From a checkpoint of a small transformer trained on Wikipedia: 2 heads of 128 (1 for keys and values), 597M tokens.
Each number is 500 + 40 x the weight over its row's rms, rounded and kept within 0 to 999. Layers, rows and columns count from 0. Numbers have three digits each. The size before them is the row's rms in percent of the matrix's.

# up: layer 5 MLP up, 704x256, rms 0.142, rows 472-538, columns 0-63
# down: layer 5 MLP down (transposed), 704x256, rms 0.264, rows 472-538, columns 0-63
# gate: layer 5 MLP gate, 704x256, rms 0.141, rows 473-538, columns 0-63
up472 101:505423524528499564497500532551555546506549571447536532457492560452517487498474527504452485527464531481576547482535513536524529447469404455512542536585524438556478553529487477542523509505470550
down472 101:592577500487505535482500477482503520488450509518479458464549452548445510515525554519503498464534487516573501450509490491502561542532581547503482498544529521513427559499484521511568520486491517
gate473 094:474561470438466533500503527420469503459497522455577465478464474505508463566557506424465477525540492462504469514511509511512431518530523456473479476510458546492506540462577488486517436455461463
up473 096:482502537422500442548464511519590477426496446456510443465497456506552490475501441496530571426488479494555581455465455422469480484473562521428452475504516444483482560484577476503544493474525470
down473 096:523582493529460544523500479494494520503536546513525473505506477474497450556411403469462479428528554437521480450560569488476467455451547484590435516490458485422483485514549499536492486572482507
gate474 097:460470491412541561501516532532488520542458563478499488524444531468543537526526496431473522470511536443541543554517547518513456424539465552470470520533502447541598449489572482555488551547478498
up474 097:522549458499550464419546511459525511519483486478492553501501505555502481471507443538439493417431529502513510457437517469468478500455536537558581461516538477459411521432473531456519486485512494
down474 099:497482506506544516436631512556543507445535577490532509541420608476491518537476563456447485412486557456500498505503541480506510505538535543516495490526532473442569510533522486466481465518484513
gate475 096:530497507511543543572584446518512524541514487452544522475468369500447399508469531534475550453510513464459522519502514515440539533444519528543466425514402407527490515443429531481496582497509613
up475 096:582516486516464490519491546473418515474466510492441525504540509588562467507446466405416474534531497449455498489476464519536501539466466433457493474442456483468526487545448513493455506505502513
down475 101:509512482438533472563519553448502428420509576478511522537449439544487434476526509483454587532497510515522553504542552567539500454511538510548475485510390392492505494455519519522534538525577517
gate476 111:471481517471548495472497503479448473465460521499532524522511475543534526548530508496509514549540520448504484462495491490505503579535494485553446437475591571458515530513467470530499460457521485
up476 109:542479492450508530450453486457422527461465524519542564469527478472464550479480483523529464488499460501389459432477540443413463513494526511430410570586540524474538489553581470546556471509506467
down476 104:510510459402519487440501469468482476515490508435498502587484492543439426460505451482517469477475469549513506468522581474470399495573385457501474487515504507509558533525579495560519464562497521
gate477 093:476538486529575467483484474449524541442528498497563557460520481537513481492484503547525437455462467505473507510467497583545481459483556521499617521524520447493542445523485457462561557500500497
up477 095:517504438474515441479477461568510512468527533554427508440531431480565490467543514488552404455428502506503557479468517555502549465509456507545474506474536515500506511574511459407485497463531492
down477 098:506521493444446484533438538497520482511466501518446416463464480559500511531559532505574437456468551483519437526504485478496482526455504486551499522510466531460494534497540563571459517544487452
gate478 091:511488483412492492585520569539545521544502500440518527491507513456464526477494448499499464486558554463509486452528463466493566509432490523406474555506444571440488471513538547497476537547454537
up478 091:482411536429545459465435544547521493510489537507464534486500445554497476527549533485537482424441548487482510493497571514469537479489483510536575471436510494631502501467508448493365491606572484
down478 094:412519473562497463526520537474521489546525575471493548501569435522508484525512481463550485423525557567425519433463479546497494517405496515489484502499483509394486495524497438493427517446569463
gate479 101:500486445493481581495528525511559480520525509497536527442479448493575505525493494556471478487498531443485433518563419579464518523448579468504549473481521449446571464538487525438517504533533517
up479 097:533539575524531471517490538543530471468544557490499620520407463565546428531455497509491476502500419486421474525479526513610524462443523574466460543539507463500505498510449478453507485499462481
down479 100:570619562521478530468447535543471535513505510501513504517541491474484462462475481491492520521504527508425535541530554520479517500500463531502450607531507518531450532496531511513532458479521540
gate480 100:466499546498553483494472539509482465462483527474557579520563617529475485472488486513492470524490474561550553540440439547511562470486537477488524456538509497478441504483494511445465523498443499
up480 100:464497429587553537510470456522445505474539525589504486459492498538367507585423449514440574496537551487501470471482542518495500535542444485503481543529536515450487546504570514547519498446489514
down480 092:485515440412506429514474492541508534481427524539433499561442490569473496518502600460530470517455434464541474526476452465453540493487453455519476470488486478519487500475416523467592535414470421
gate481 092:541495530417454477543479508518497529519518521463500494495439504466496480624529489569575491494538500556483513526460562452465510499544515472507446506505505534505495527475455518521572438575572508
up481 089:465446460533516514351492520507467454424531451571526555514507504520502495539432522554491565522533441588456599462551483605486547421487505456534517469517514461470448463472528533449575412479480464
down481 092:480520558414508456569534456505466535509552516503499450495458535468505493468493542502454469500519530486529502532452472426453503460515466475467450499430477570555556563526494457558525533516505555
gate482 091:472563595527591545489573511535449526464487499500425530536439499466460506429556541435499523553577524468519500502477485487503509443410496460563540570482509435498447540498466514498506469472576487
up482 092:488563476513490572501396452472539516531518541560504565439526533480435437488531473483447466528443515456553531523554513493529545465507503500509532474505533464512513469462454544495450434486456531
down482 092:506480508511455496518530488484488428454503541438464536510479521509553487501530521500613465497554478509466524476566490479501479551535500532398518449503489465542483524489574472490502499508458435
gate483 096:504437492508487474523510497424512549451473478542498518517461522467541464482473571580478471487500535510507465466465533491380498443467396498516444495530535483461483467541479501484442526493523522
up483 101:487449570430430516530508505465499517425547522508491458527463558475455517520492490524565512506485594506531571488505487523494444453505478445504484551492524463433480466556486503502484586511477504
down483 104:505476585508449490509539568475498499514465521617513535467529557474496539554453521559487522465540486514535527524435463518446465499536497449512503491457440464511530506510481534500502507517478458
gate484 091:549540474564546558580561468476413514520503495490577540493550517504536517532426404433484516519477513470512487502456466496484452546514566452518486499502539437538488492513534543539560510583514510
up484 087:493592501571544508530514524533476444556532534513471497575547480479532623527515479429488542448534490466569510501528496449518460399541570560457523565501430490514438525477461529467457499534484440
down484 088:465450508443478503501442495508538488450504453492493434476475476509506397486511587568556501502456528505457530495473481588453541520436441452491524491547566569487501445524450441511501463491520531
gate485 095:521555490496462455429459517530474488481496437522512485453489497452465440429540524467474464477486449458547531516516450515602532481478424547450529510479468430535504489521494440538479556527472511
up485 101:639457471533448461432476516491478440519474494378536494452468482502470519454543526480483477556542472514501487443490533513467493465482505497541449489535513535546529467434464500446449530398476511
down485 098:530585472531500573582479479473518534473476525530461568431471474513472521497461531503500454561456517522543526398470498521459515507445607473595560476460485543584516524520527496469524518522502487
gate486 098:465481425437466568501530481464408517471462494530533447506466460546530484544457511514484495446500555431457490488549456578465544483502489441492488437494583489461523473448459567539489481546489552
up486 099:477498463474487547524512475520500490438561528494503438480559493528531528474471468493505400478517554562482567442454550467493470489459439504532464476463493503452490487470443527563497447512523494
down486 098:512505558508482502457481585579516491569531443476531525465425434512472562452480532497557523519472497520485501530534465540523413556550560468438490573452470496461469546503473474510495538418469505
gate487 098:523535463518522479499552470496513533482551521426573494464427544474544561408432578519511582452528519537495468534494414527477494512473508542458566416530491499484521496571537535507482530493503494
up487 099:445537524455521534505422527528507495494492516585516477473477564450509429567525528494498528462483429583455460496519542515515492453517499546507457508520444512481467480525449522506542449503505523
down487 099:473465495528469534490435536460501492584470487522515457517496428538483475541569474531478487579526518457483500529465511486535510503542420435509471458446467435528423515459456506464527543523525539
gate488 097:417491519405499425482470544571518534526540513387444574528529478442530445581516487516540446491528493464508573522543516504516564512506477506460510461551518505525503559513451447528559475454556561
up488 098:460513436450523521478523586501538529454580428575486423485594443441474439524556469550514467484496453527485498538495519511457480524530475518449446438556470520506498545470575440484506487527465599
down488 096:469462555448492457496517431505454492482448505525459530511518523514515574568477561473558438457476531493543431446461555499469492521483521495488485549529561440479403523501457501515473489484537486
gate489 094:469490494449553539475488528482447568534486470518500487544449564515561472554530469500552577524537536493439506486493581537528469425478425434486560477417493440454462546563457464523440501541453584
up489 095:510424476476458509546565441487481484485506528494420456479473468515564518507433432444523560445398485524538486562524489545465441496463528485536491536548501501469511498498554443526489481426511476
down489 098:476482545420510466500474550499435512494497481552473463424483581478505421503493525462497538557488516518538547503594480544512511462504501545468525509490489451529539525570459435523453503493536554
gate490 102:522509492540528476471476525535505450544516503521510517436473466483536544542455526434499551407512513563476527469482433530494489485481471456543514498511483537577559529431473539489543456434505505
up490 106:498510531480601451499504494438407512477574465464540586465443443470505482542522471570477498499483524495456523436505397476496585434503519459515479436550525526533459507559419504433580418497482490
down490 108:598492513508473510475483512478460523429555433482520506492557445576485504468523574516425497460497507461487547530490529517472497480527461492581441520523471476484453495462511445463572493475494532
gate491 098:470558507519609533540490500499470455539511472486497498538470508552498474420474538504492413494486481429483545522585528531508542449426514520542515486546468547511493492452491518458544543526549541
up491 103:483619514476522443516496554419502505564482475445579489523521509507524519490477562474532464460536525550515452415475522532538412519484507539477480499476524452464489533495494480563456500569489492
down491 102:524502509415462553495545453548497547450486500444490527545456496532470539457496540498437494457507493460508559577479446475562491534557472494464466545464567508569460494535543517513556463483503508
gate492 094:541427468514440579491493452601486516514503537473507503442510488541485519551484476571549517550523452598488522520544525514418469413485503526505551474454498493453516408406525442427485560511498582
up492 095:511407540514516488517555537511536553516555555498528466464489397503529468502547473572488545526512568492507519471493485517446473505460503551523468486455496522421502449476518450434495554521528547
down492 096:500488550533464480471504511536536449568569454474500486405530492461373491522530489517486552523401506475436486517431504441461420530511487537570504513481472511527547519483521471521453403574529493
gate493 105:526503508445505393515532501520459497522426517427445496559542512554528537610507523564500501481481492471552476525457460517484438467522540490586459513590590478526408461514478472548498509529460508
up493 096:466503380500408481482511476431491486424465445552491606526423542511438464490456469529558435511538397480458467507493476469506457593479537561496500432508509516527482510506458587507505504395500522
down493 104:537507546554548376474502455511523552510451499442557487482506527521593479513485545435462406421486540511474546500515490508511482458532507477623442505514563430532392471472452456510483562510519503
gate494 102:474426509457541481455497530437456515521532545479477504492499505490549477516547559499569521456530564513496538488464458556462486523560496483424478516460495526503535410491558453500545492427476499
up494 099:473484509501528488521504464503512472459469441485500497472503494473446497545540516571529486562518528547519472403572507468468473463560519449515537503543514454529484498504499512520479476505556565
down494 098:475483567510561508534548429550444468466467485527443514505443462440412436545510562428546492540449524512575526479439443461432497510544507480545491519492455472500508553485465474533540496487502514
gate495 099:478517479452547531528468529431461511529556531566473475553416504531490480425500461531587509510506472519450538520468486483530560479517469490515530466540457460530503491437519505469441412484454454
up495 096:566461501405507526485542459552511473517500467498464592555461559464467458417443527530490504471593501439481546504449515528536494529504495547478429451463474515544440504539496518504434451543513500
down495 099:527572526491494473493586466489518534459480507449563528450491434508539465449485537411523517530557457551509468538520503589398466540508456513548435525482532466525483487513519490459550540526537516
gate496 100:543533554474517462547526453529473585517483544466451549487544433551427499550515481494470510395467592529537421482561547523490438526449513504521523492486473523490587449476464484443431524420531496
up496 098:604468514429518479576458493546504499503490523503555470608500534376555498456566560534473467465508550470534555565483523486482509491517484493528453502455551470505493551527495494540544475560574524
down496 099:488522451555535472522464528464492602558492510459504533482506507467533486543470424496478519552487519543512536466559467528455472514575433486519508527409476508513472467548493526507409495588458467
gate497 096:512472565446485536571453508510490473559535510486485433546475487463490525494537502549449520483556496455516513519427549545516467526525537479471485498511473518500512501506505448472521544461501532
up497 090:521461510638537518512498478494517475501497429536473447466494448479471556485537522527473473528513486488504438548434474472370517509511462497490531509474544582479556478479483500503554543443457475
down497 089:502477570503448500539528503467492540464579507457499497603503464475505491498475507476471515483509488500526538558563530491609525485519557491568520486483489389529471509499558481437488435513509469
gate498 101:492524382446531605558492436518523377459508493500530484489487483496555504551563447493462466491531478463547588528533546506519549579440481551476510537537498517512489582505476524534521527468550486
up498 103:452508505502526548506498548460449533564473485559507484412535479515466529458526511572465478554458479540476413537491486465492477549526493496513500521521482447528561521439530514480495514519470534
down498 107:510486448464568476534527457537496452474451522494489490548476547494423415530457461536462456504514487479483538490486497501520411531508498471476502496514517455546456455523509500502495478474476586
gate499 095:420510523529514472486456485473422502517481479523522517499517483446528485543525514493495492541509526516515482433496462550441470489584505557498518467447482456478465467552457463565519549492635522
up499 101:448493459478450486572476483520461455479515517516475463492497529481439430532556497500466479510475485469502465559472520451473553542484502425538533457553482565555417480502559433497507460433499455
down499 107:507560557639527608461504505505522430432488478494421486472543550535496509509550448478528462471475531551547464467493484526445531519528472460461474472505518448495508421494496435502516545540525471
gate500 105:478471505486525437501486502426490484487446537481470538569582475547467462535527495473562482545497455507508470475504501518559523459518509540509479534469548461492510485473558574544426494468563494
up500 100:494481429566564481528494529516549474474514498605517503520490479537448484473480530507476528561546539540570476485518529523418423487502528503622542529530488483521558451480521522547561513586523539
down500 103:502536559497511529497487489494547467520527527460551495430499537479534465550468433528469544497461532513472574573549520454506549486482529478471533464580537589468498509471458433520483494486521458
gate501 101:446484477582518482458515464396483472494462502554529516526544514455439423530508558426527401493443480547529511489555550506531482472526472551500504538501516580504422456462514549519457534494558493
up501 096:506479519521537451465478522547529568532509542443499505486562569471540507501585507520455528533485475430423489494522441522517561493484531526469462424575548472448485467522571562432507477532475483
down501 098:510523477525464569538496470460501525480471480599517475500531438540481498516503539467447516504402501530540503468484523493484411513539477567534476514457463501536527511523445490437472532462563546
gate502 096:524556474457505484483450524446499494549487541498527576510505468515489453451545479490468551521440538452487538505480536511542475551481527546537582493533500502462503515461471519520474538404581558
up502 086:474474455551444568562591563503511510505514522504506511555537459542522560468459561483576503518517520506502434498508477495401451488567493425453532536512484454434467453452383511445548463545487484
down502 087:522594501476510427494437428508532482493515484454513452430471475505512444431556516597446486538517447452490557479526566512581559480425484553566541520490478540481501553499582518480490504442541530
gate503 099:523540471545529446435517502500507441474526487432488514516447540488576488463478494489403533476533434489479520480540582497489572550560513516592522528516480432454484443517430590497485517430586558
up503 101:491464551615486399468515445494464498556510439557487499443594506472553570480546420522472543525517576511403495487456516441570509428509460483543387541493473527521471482476511507484481487516484483
down503 101:484560511477621516393473509456478517488457477398469531523563470538549487477467490484555452478566517498535531479557483512467490489509507458504499492515547487525524456528422519536534513457514505
gate504 100:468506524495551502494518514452525434472502547464470471516571514453572459465541397476498485457453500509505516550520488569468508459520463590470508433566546464568460489518524519569496523477501428
up504 104:495510497492489483504498541495501574503571450522506468486549451432469574447488565448466521505481477487570499480464543461534519528495462487545488460440562485541510455507464497429510543448528495
down504 104:527431442446546479509469500514498492457483577593419533451498494439561450481482494493489523498533523517497562543595499497540509547489473456494484520452481536517588497449478512533502583544483534
gate505 119:462487501489488467486502426425454563410503588426504482526522554508582509488533546480479419552449508473481514484476514503475518524469477577527439480555540469473468482448547494525493481466506473
up505 121:479410498464531507562508539545506516523494410522501450511469465499394495455545521468515570472483474536496523531539462520526484504515461470447529565450537574477495540449486567463458446499511516
down505 098:491508463596512517491505503533527501529488472466507485497538470564573523494555453598500524568553431561418466468507449501516489403498498507405556524488438515509518449530484473551450493388419431
gate506 091:491445479539544510454514478515556478590505499538469556552421557441521532492498406529557465536617569559481516453552567553593521543471455431485491473430495548465441462513457548506514482562456491
up506 096:514542492521425452483474473537515509445524509491508513495491526499517492543494558530453466462433452455517535501545482450483482461472514441586460565486506537532492548467451539530426480533539492
down506 100:505519496478501533511498532514467544498464572488430467445508475462459479451527502454484536503529496389499479512519482461523472515455544500493531499546557451490488529473574482486509504544560533
gate507 099:508471487524579417581453503535550560488468563523557470463547437567486576512479447454518539555514477499601533540529502488452514479481489555502499503538482472503471472445491503460523509468536502
up507 096:492453507499518401516484431460487489510565503453495522524475499510457480501512508431501517526515461588560439537520440441461447512502489536554530560556493441511463431536571504490534508494497449
down507 099:487522553449550536473413485525520497483485454564503536482513568523457524443514438499471528458460536455443506521523527499526492504483471484528491474505533515447483585561485518525460454523487474
gate508 104:501545443551546458468522482452473490544523442514431459435540536502446488393530434458545476520436526520530488483487529447555492554490516415523568572513444465488492483485473517562469486455471469
up508 102:444528512445499479509552502507476530463410489547455493487498502517434583461446522526469493508526440519524463480518501490526551564543480437528422518524455557487552600522473486599559561580476488
down508 098:468475558422448584535441557559485482509519439499545487500475500536525457526469463458516559484543450476478397515491445544450415377462455488486512438523483555485506470445515451492455463427507521
gate509 102:483486467463428536475565460478551467501432507487470567414539488478502589479507539500522569469485460541480488518422575476485500468363525452502476529529533543506522428544503495526510589535512468
up509 095:477530497479544460477553441532507557493516495485473529552509521462534486518505523500493503468568549480482562562478553492542538534443503419484467506463496505470506579508467491524437468469486486
down509 098:556494506465456469457433458508462453486464459531526500518452519537473457448535490537486573516520510503592501482483467446467498457513460476442504532458476514519530535504436545445514464535490572
gate510 105:504489514481493443496473505509526536502452456470383472413498531496496526515526479474466492535523505492557534553515410451508592453550474497470476462525508527526528503506516490450575513543456446
up510 101:444538463465507577544497498425533498520497436468528457489484536509514602546493571461498428531561430496504454508459401534456466460470540542486406379484515463504469515493502483562564537495469562
down510 100:524508496601506438558471492512470531555505464542452466486414548524529533485501443589541424489499559503500615458481512480425507484492528521454503534478491513572469457516437502572528493584574520
gate511 094:510463530496453429529515539460469497506560480563544473466471524507473494480450515490467526496525508514540537462521538560503511515500554472436543440493513585545547535496445512550427495469514470
up511 098:492467469472511526463502481519534461452509475539459584548531437476460500493463503549479530503522519446459583494527546569545467501555520531556492502492470472521464510462509530449476476476537507
down511 094:495539522520533521544499504427524442495510451478531474533461531470533495424537459526487479523519535525532498497515536475515555467512531516535549457534526556477486514522507569489425502503536524
gate512 098:455488446575499572516428456559485512581539452468551536458478482549484446499537526490490453464530534485513583511531488471518566535539522445557499439415538555496530474521488494473482474504548468
up512 097:483458511511473543441513505479484524531524469461582487411496451519532578636494474507492460572545564464505456470495529480542497475484479483499505428498475547528434575530485498481483482578546417
down512 096:526490495457480470494484513415509462547489478520477505508456518430472442486402469511503547436482495459525492583532569482462456517489514532548440456534529468496513534502514506525508469541506523
gate513 092:465507540492473528514491476438450529443496492394530494466512502505504463447532543521555549502561536505509480485536506458548556478404562557468484460458447498523519505506577504552498431504454497
up513 097:495543481522476520523475459516522502451466486522440504434514448512507487464501486512471468468484467457492499503514526470534507410518514526529544472512450519546518480481530516536468459534471475
down513 094:517501449561506497452506554517460493486504491536515463540502516542453554519487486488448501451542486515522457469447488492496453493543454488473504535540483485459501510538500526440538534522466479
gate514 106:577545487514535446518470455591445522517484509508459459496524540423431472500488514493498466451522577537532469467515548470437555506476425553477539555510549478524446506448517474524473553519530473
up514 102:504471606515442485475506493454536448507550482566555554526541506465481535454511542554483403600500512471521356433518533542492452487503530541558441397490573544492497510459506526508544509445467500
down514 100:557493585509553553484473498496509484476456570456509502462504528538449504586461502511427539460531516511518524535546462522473572498513532481512464479526538477480472526486473553435519451510525511
gate515 099:586516492516436477435492551450563486524470476491485516518553487447485484463504528496510524456454490500483538476552486557428535472499448487523440478494512533514452494497543431518466584498540504
up515 095:495492489496519473498529515523522565415546481540445533553498497535550474472509492493567535507522498463489493526536393532495517561576567517501528487494474470500519469571479522532523469434525460
down515 095:473454537539469513425552544468489426559396444579573509471479480544452551449505522517500508513382508515472454487595538479453480492486489542504445469529446496477524536495510504543553526562482501
gate516 105:440487457547482490503437476518483496469513463568532555446490539409528550477493495505504531436507466473442521476451492538504540530457571417612642532516523567474519447488444503494553527492416562
up516 103:496499519499550408506547516512508530523548523427488408472570499537481538481446484474444497496532439553512405498523499459500437492581489481523506446555551446563447565480490515524520476430520450
down516 100:529501502540445553533484515461484448509488508416468536479494457541533551583483510523468463525447490500469436503511480452497548448464479407433485511511482508532484530456526505463477510543443500
gate517 103:511560486524528506452562565501556535516505445435525553450492523485426469530540461492543510445472475515447544481513500483541530506507442532513425532486534567412447584496472434470465499495487537
up517 098:511542505462532464454508568527434557489498499512462501436512486512536427472491482545516486473554480543438506529585501477503485558541483502520514520459508518564445503476526510420446504523530495
down517 100:549491495547502457496511501506552463445456468473522498548491525591547496467527548507455527445484550516432536518458436524469522529504417520469502490454489457422497584463488424450463438492493426
gate518 099:522443515440491527432549506502563564455525427546476453463542516587504464503471547525527541474496466486515500441464549517491539529527495453592532537527489519511426501525499443500520507509596545
up518 092:561458463452491448504564600515590490492540502494507433460440491441468469533469499518415515498420462567490499544515495560467524453489490430424499523467493466498502519454560489487605519509455476
down518 089:456456517510478475529501461477472582540503504460524482473455516655576485466540527547515536477509421543561418433443502510479502440529481554542546535481417547504491470453502493534528500469507556
gate519 102:494506485548531424449484531559584355506445470423493501497516509484507469454482479538471432497503428446480486485505403504481495464467551504536535492572411570498464458567469471569513559532459532
up519 104:479494480493509465542466479511514555531467521448477514506562537525492488581554551554523523482494519479475493502541450559468540535482451526487534490531516450535494493512511604489465456443479486
down519 100:510458480486506468477489485435472538510514519495513496496477496521452473497447468462527571442536507517515514460522528522477502497469433443487505551461532479499533536427524483512535477488471567
gate520 111:464460479482559424536519534539481526471473530577537508544492504527501516515498476524489457515459515542545497483457494542515492554488480393463454469531501463447474489533451585488480526507524571
up520 108:502456455509608458434527507456519501538468516565465466537534586525544472530507545444489522522514518520412493455501533450517469489545484478530481559504479434485456482510433548569455528408549512
down520 108:467508444478411532464484467505451585530455558465461544456474558560541547487508509494505403507532437489494491514471555541438462563528479462475490463498430494545499512553468498503529515553453482
gate521 096:539641541507499404545554400471479442484474498468470437467520549457467483463530468584458548487476532435467537518544494488514512558488475512477594507550444507427478544525504434501490533535458546
up521 103:498481485499432487501440493515472476534445489578520529520457461501501495463476473493509520438463524543451429496484528520473545472485491572521567449472507494557479494571525388520497492492461485
down521 097:527557468473465485490594495458529549483538448516457461492522441450549442521483489565534499501513520492477546500507486546569502569485496449436517443553562565406437527564537500441493490488451569
gate522 095:517510541489552480470520459454491500539479402531435431536543526482562480535427508545565467500467482513469508497428468455493453472507469489530544542512511466541540527563467389569482569496537490
up522 091:510492450418519518473537521424496560563469427488458497592501508471477530522498487578508523433510519528488537545498524452517508557537442480547552530492479556450466506510522495508495523425492472
down522 091:544510564496428521560461546449509529450563591491537553503502487456509512502532580511525462438437526454514557520484490503503557522528526566481516501467494515514558516467470584433450447511456463
gate523 096:499545431509470493525541446516472568519515547528462531518490528525515467503530497461486481399491490503538514442477475428509488521482454498465484543475524488475483471472537498588530478514502533
up523 097:500551518515486506509615520490516528476506514498456499477545521534533490460547543510609433458486501491451558536517461500543543549550466488513578491527493554521448494542489562535512464495515454
down523 099:456449499502503462527530494518433493467493507497507466516448503503584510463503468449528490566493485470531487546521514524527526495547518586473509580452548478480456458465459547516484484485526528
gate524 101:469495503434594522360530510495567513595503526476528534503408494467500450482550547485574526489527501482473498514460468564467457501537480512512500486554517505481508480534440577557516454472485509
up524 098:484506483515510494454571485466372487481516550583533526508554475540515530588486541500579468480500454518555498454461497442532503480503547448472586528487506477485453467478479506541506478527484411
down524 097:504516462567542517578538524562514479424510491507468511508525490488502520451470506561432539477547472526480515449515528590495528528501488529457480459536450482511502509543502504402524512496465448
gate525 103:552509496512485444478467530512499455507514536545520486469438521476569526509482544491519546495538525501528460476550479546472519520497479534558560469502497470515468473534537522546549530511476490
up525 107:573450543478525556479530542495415472526474532484466580527507516407455530527520507554444513492505542468487524521452447467476445546506467460502480547507590474466544516557493462541508513467558471
down525 102:515497545445544555443516527536442494499511525487496532491530502510483464525436491527478477491472538506592524515443486509490509470530534548499492476518566505427502548457550518613516524543500551
gate526 094:478522495507493519486513525530476457551511465473518505481501491507511577518537517601516495462483503457495479410502502517472493495518606501483506508534422506514542563489521494546503527510497509
up526 094:479523503494518475489504539515425550494460431501551445470569485560485517500522535474513504476491472556518407523488516539418507483476527485539513479499620538456534543497519498564469485518525439
down526 098:494499445467534490521499434464491578488503459499520497540478485517436519535476451474422473511433456434531587505472509463501556521488538526523428475516467493493510553467543541472553427511459615
gate527 095:573551484503505492554555486534538469447523556497575470402488456475455537527450460512508429469595558471440477466558527582500505503473475514400509474520527505486556551464574470529472523502507522
up527 106:548480515497472546484522492480495519570541497541464522525468447551502562574440509490510495479414500525452470540527474497493460459486494474495453531458496555604502486510444576498454583552483492
down527 095:458525466412529509497511415484500529527536562543447480548450468478506437548470554499591519515488490497485453546537464508511563513512521469559504590507531548535496547474467515455408464467522496
gate528 101:524460525560482451567474469558524527446480516589539487508425549436469544470526526508476547459507538458462471588462465511509469491468474508454491439455535552467520493532489499473509517527486522
up528 109:512448467540458451506453521501507486490542480480516470593476534491479559453515442470455521488506493465528465512537498471441529581603444453538522527495531493470604527544490490484497524434488444
down528 110:503402544476474468555492563501491471453503457440497521615552490523550514533564512465525487426522493515449494471536469563486461530599448478513497480525493468502530564529520464471432544549490444
gate529 100:438480458484468499538519466515449475495449522509560464501503443459520507496505418544610443500498460508469482503514529485527453541590521445479566582491459488478494543411526462451395520441505491
up529 099:484499492479452527523521492485525449501485472498486466516530493541533495468514477459458543491498483540505511523514365492555460488521519483550534492502534519512464537543527512469532483510466534
down529 102:516514519459485509517515467542529517527473452557517458514420494475597481533500557492439493477493433485535469500491459504556498533573541505500438463496530478482574505562439445488425489445488530
gate530 099:419486498473492538566458503510528516525573516470499513484414501512442487409519498462498465518447540428530414470516533543517522421492549467530495477591482517485549532486502473440536497564484480
up530 110:468482494456553451474504528584501500503537450493503545480518471539505461551520492515563456510504532477515526537515531537510503493492538486422505521483475444435500455443447567516462531502500460
down530 114:512538480493540436543527495503515515577477457489463451480514488509423446507521529498506473499485478551519481457592523543461452422464508458453473566532478495524522537488531473472462515436561472
gate531 091:545485547464482474475478508476510451513558549561441539510534439555494478550524547464512533450585529465493526441504451472493508484512525428530484522393501497504513400495475558560491474462557445
up531 090:541466459491508580457525526594449489458437480507463452428464564486480506566515439474544524498471479504388520484492586526503488480433533520471500488541559503468481534519545538498514504531449548
down531 091:500480504476529521504552494487506475493498559531466454546483503528522460499501489463524421465506597506487479477489370406542420578542460462495545539410482439523550415499498496465538496493517488
gate532 101:468450520485531468502454459533477476427455538469543473509506481503443462486518550495557545531514478552473455468547482548526457466457516474479534395527474504555438480439473457429495576495544479
up532 105:591506471462513509512556540457537501454462533488481449541504574509493479540523499458485510466470473519502522515441478479438491500496492538488449483529525469474514536513571495546465521470506504
down532 104:493483535481521489442563460477507479451431488469507478497478572504543486504507504423505532442522475485463500482430499521468539558486450551530535482563482487436563551476527543531477492481524517
gate533 101:508471539503513471546433554403541509575516520519431441505466463519533490497496472483558481473398467487491484498430513460493537471506456469482491491562575529446569495495521551434492491438511485
up533 094:545551451565547524490504540517484472432496476543519532473427457571483389560483472497437524474445481468485485510455498503450499503481415463521508536464479522471494472535403523512514585465450519
down533 098:454457498526486486476460417503531467488504469495561433543522487472524503534476474474527488509527592501475519467463529521520524464485573512501501475479570544480560545490508436462500462473553513
gate534 102:540424404503513546494483523507575516498552553506524509549543445464565453522445542470493570537476440427459468452501438527525413509515579486450566578547516525546541476466587551483537471490521520
up534 101:510478525466546493514542492454556502488511462457469489432578447459442452519562548460491539503454460572573572521568504516536466497409390494453515484527492525509485579477523435477488561465522393
down534 095:465500560538547561461499471491462504542505552457489492573466578502459477519420422498522508531532455446544496569589518541464536522513524487530450505533523519542561533453475411446529467498514506
gate535 106:490542507431532446512574566561584436520511490460434532542508583469576539472481451585521452458488539501493399506521535456598505501523515495538574472514491575512570443533554527508501459474414498
up535 106:477487467538482453521559496443473490464448560471530496490574554461446506519476547508493599522549559510464501458550543493550497523486554560560463482498567511501543550478484433513525504518440498
down535 107:523457458514450486562444538574482503516515555452465577437509546482569520475460492466529515485549558467510514518476554485536509492477573506421462451526504491489447513429572478444505456492474478
gate536 097:495547491576523439533500520451414473483471516519584541605544459494480443406393557517535520410473527489487475496466500522517522527479487520526444454434451457464520447470469437442491523567498479
up536 102:482532505464509515482498446642461500436508501568562528429554543597498494483584416519444535442573529513507576453538529550503512468434504486494472502496511492527544484503476453492557497479547458
down536 103:512527492491551422502539490511480439522574531501504497554450522508538428489479514527554480460457525511481493551452422487493527541530521519502548426528553467576514474495531500592481530574529488
gate537 109:461502466517536548476510558545556503504503502548470548420566510468444497515486511535474490527486515518445517474518502453424511500410557525480515541436449543515453469534577411484471454462489495
up537 098:452449540513586477486545514567536486517481480507517561555422425512493434567505480517455536513417476499514559518477559516540481477451520521487493532438398510473486482504559474488477523440456484
down537 106:492517494482465476458452598522545501499496492528495520441498551548461501498567439582522490566498448513546522436538512518519412554512514489485539513495519565501511502576504432491441473490501491
gate538 097:586493486474539555530489548499501539530499531541533553479452522472542586530518475546502545446512574530465466505448457459454555455511558503548516492508512465512524466529530516475471506491520484
up538 115:466443493448540541490441567448503473534512531476493476501495490527460506486459486550532522443479450474408535487453473504484533514574565522494480456481489444504547483514474572507540571510464518
down538 108:565536467456534474580465526557566477514570514460450462529503469478447474490496524566510428520452511427481548517452541532545585525524601524532512521489472529489511568499477510518477541485569468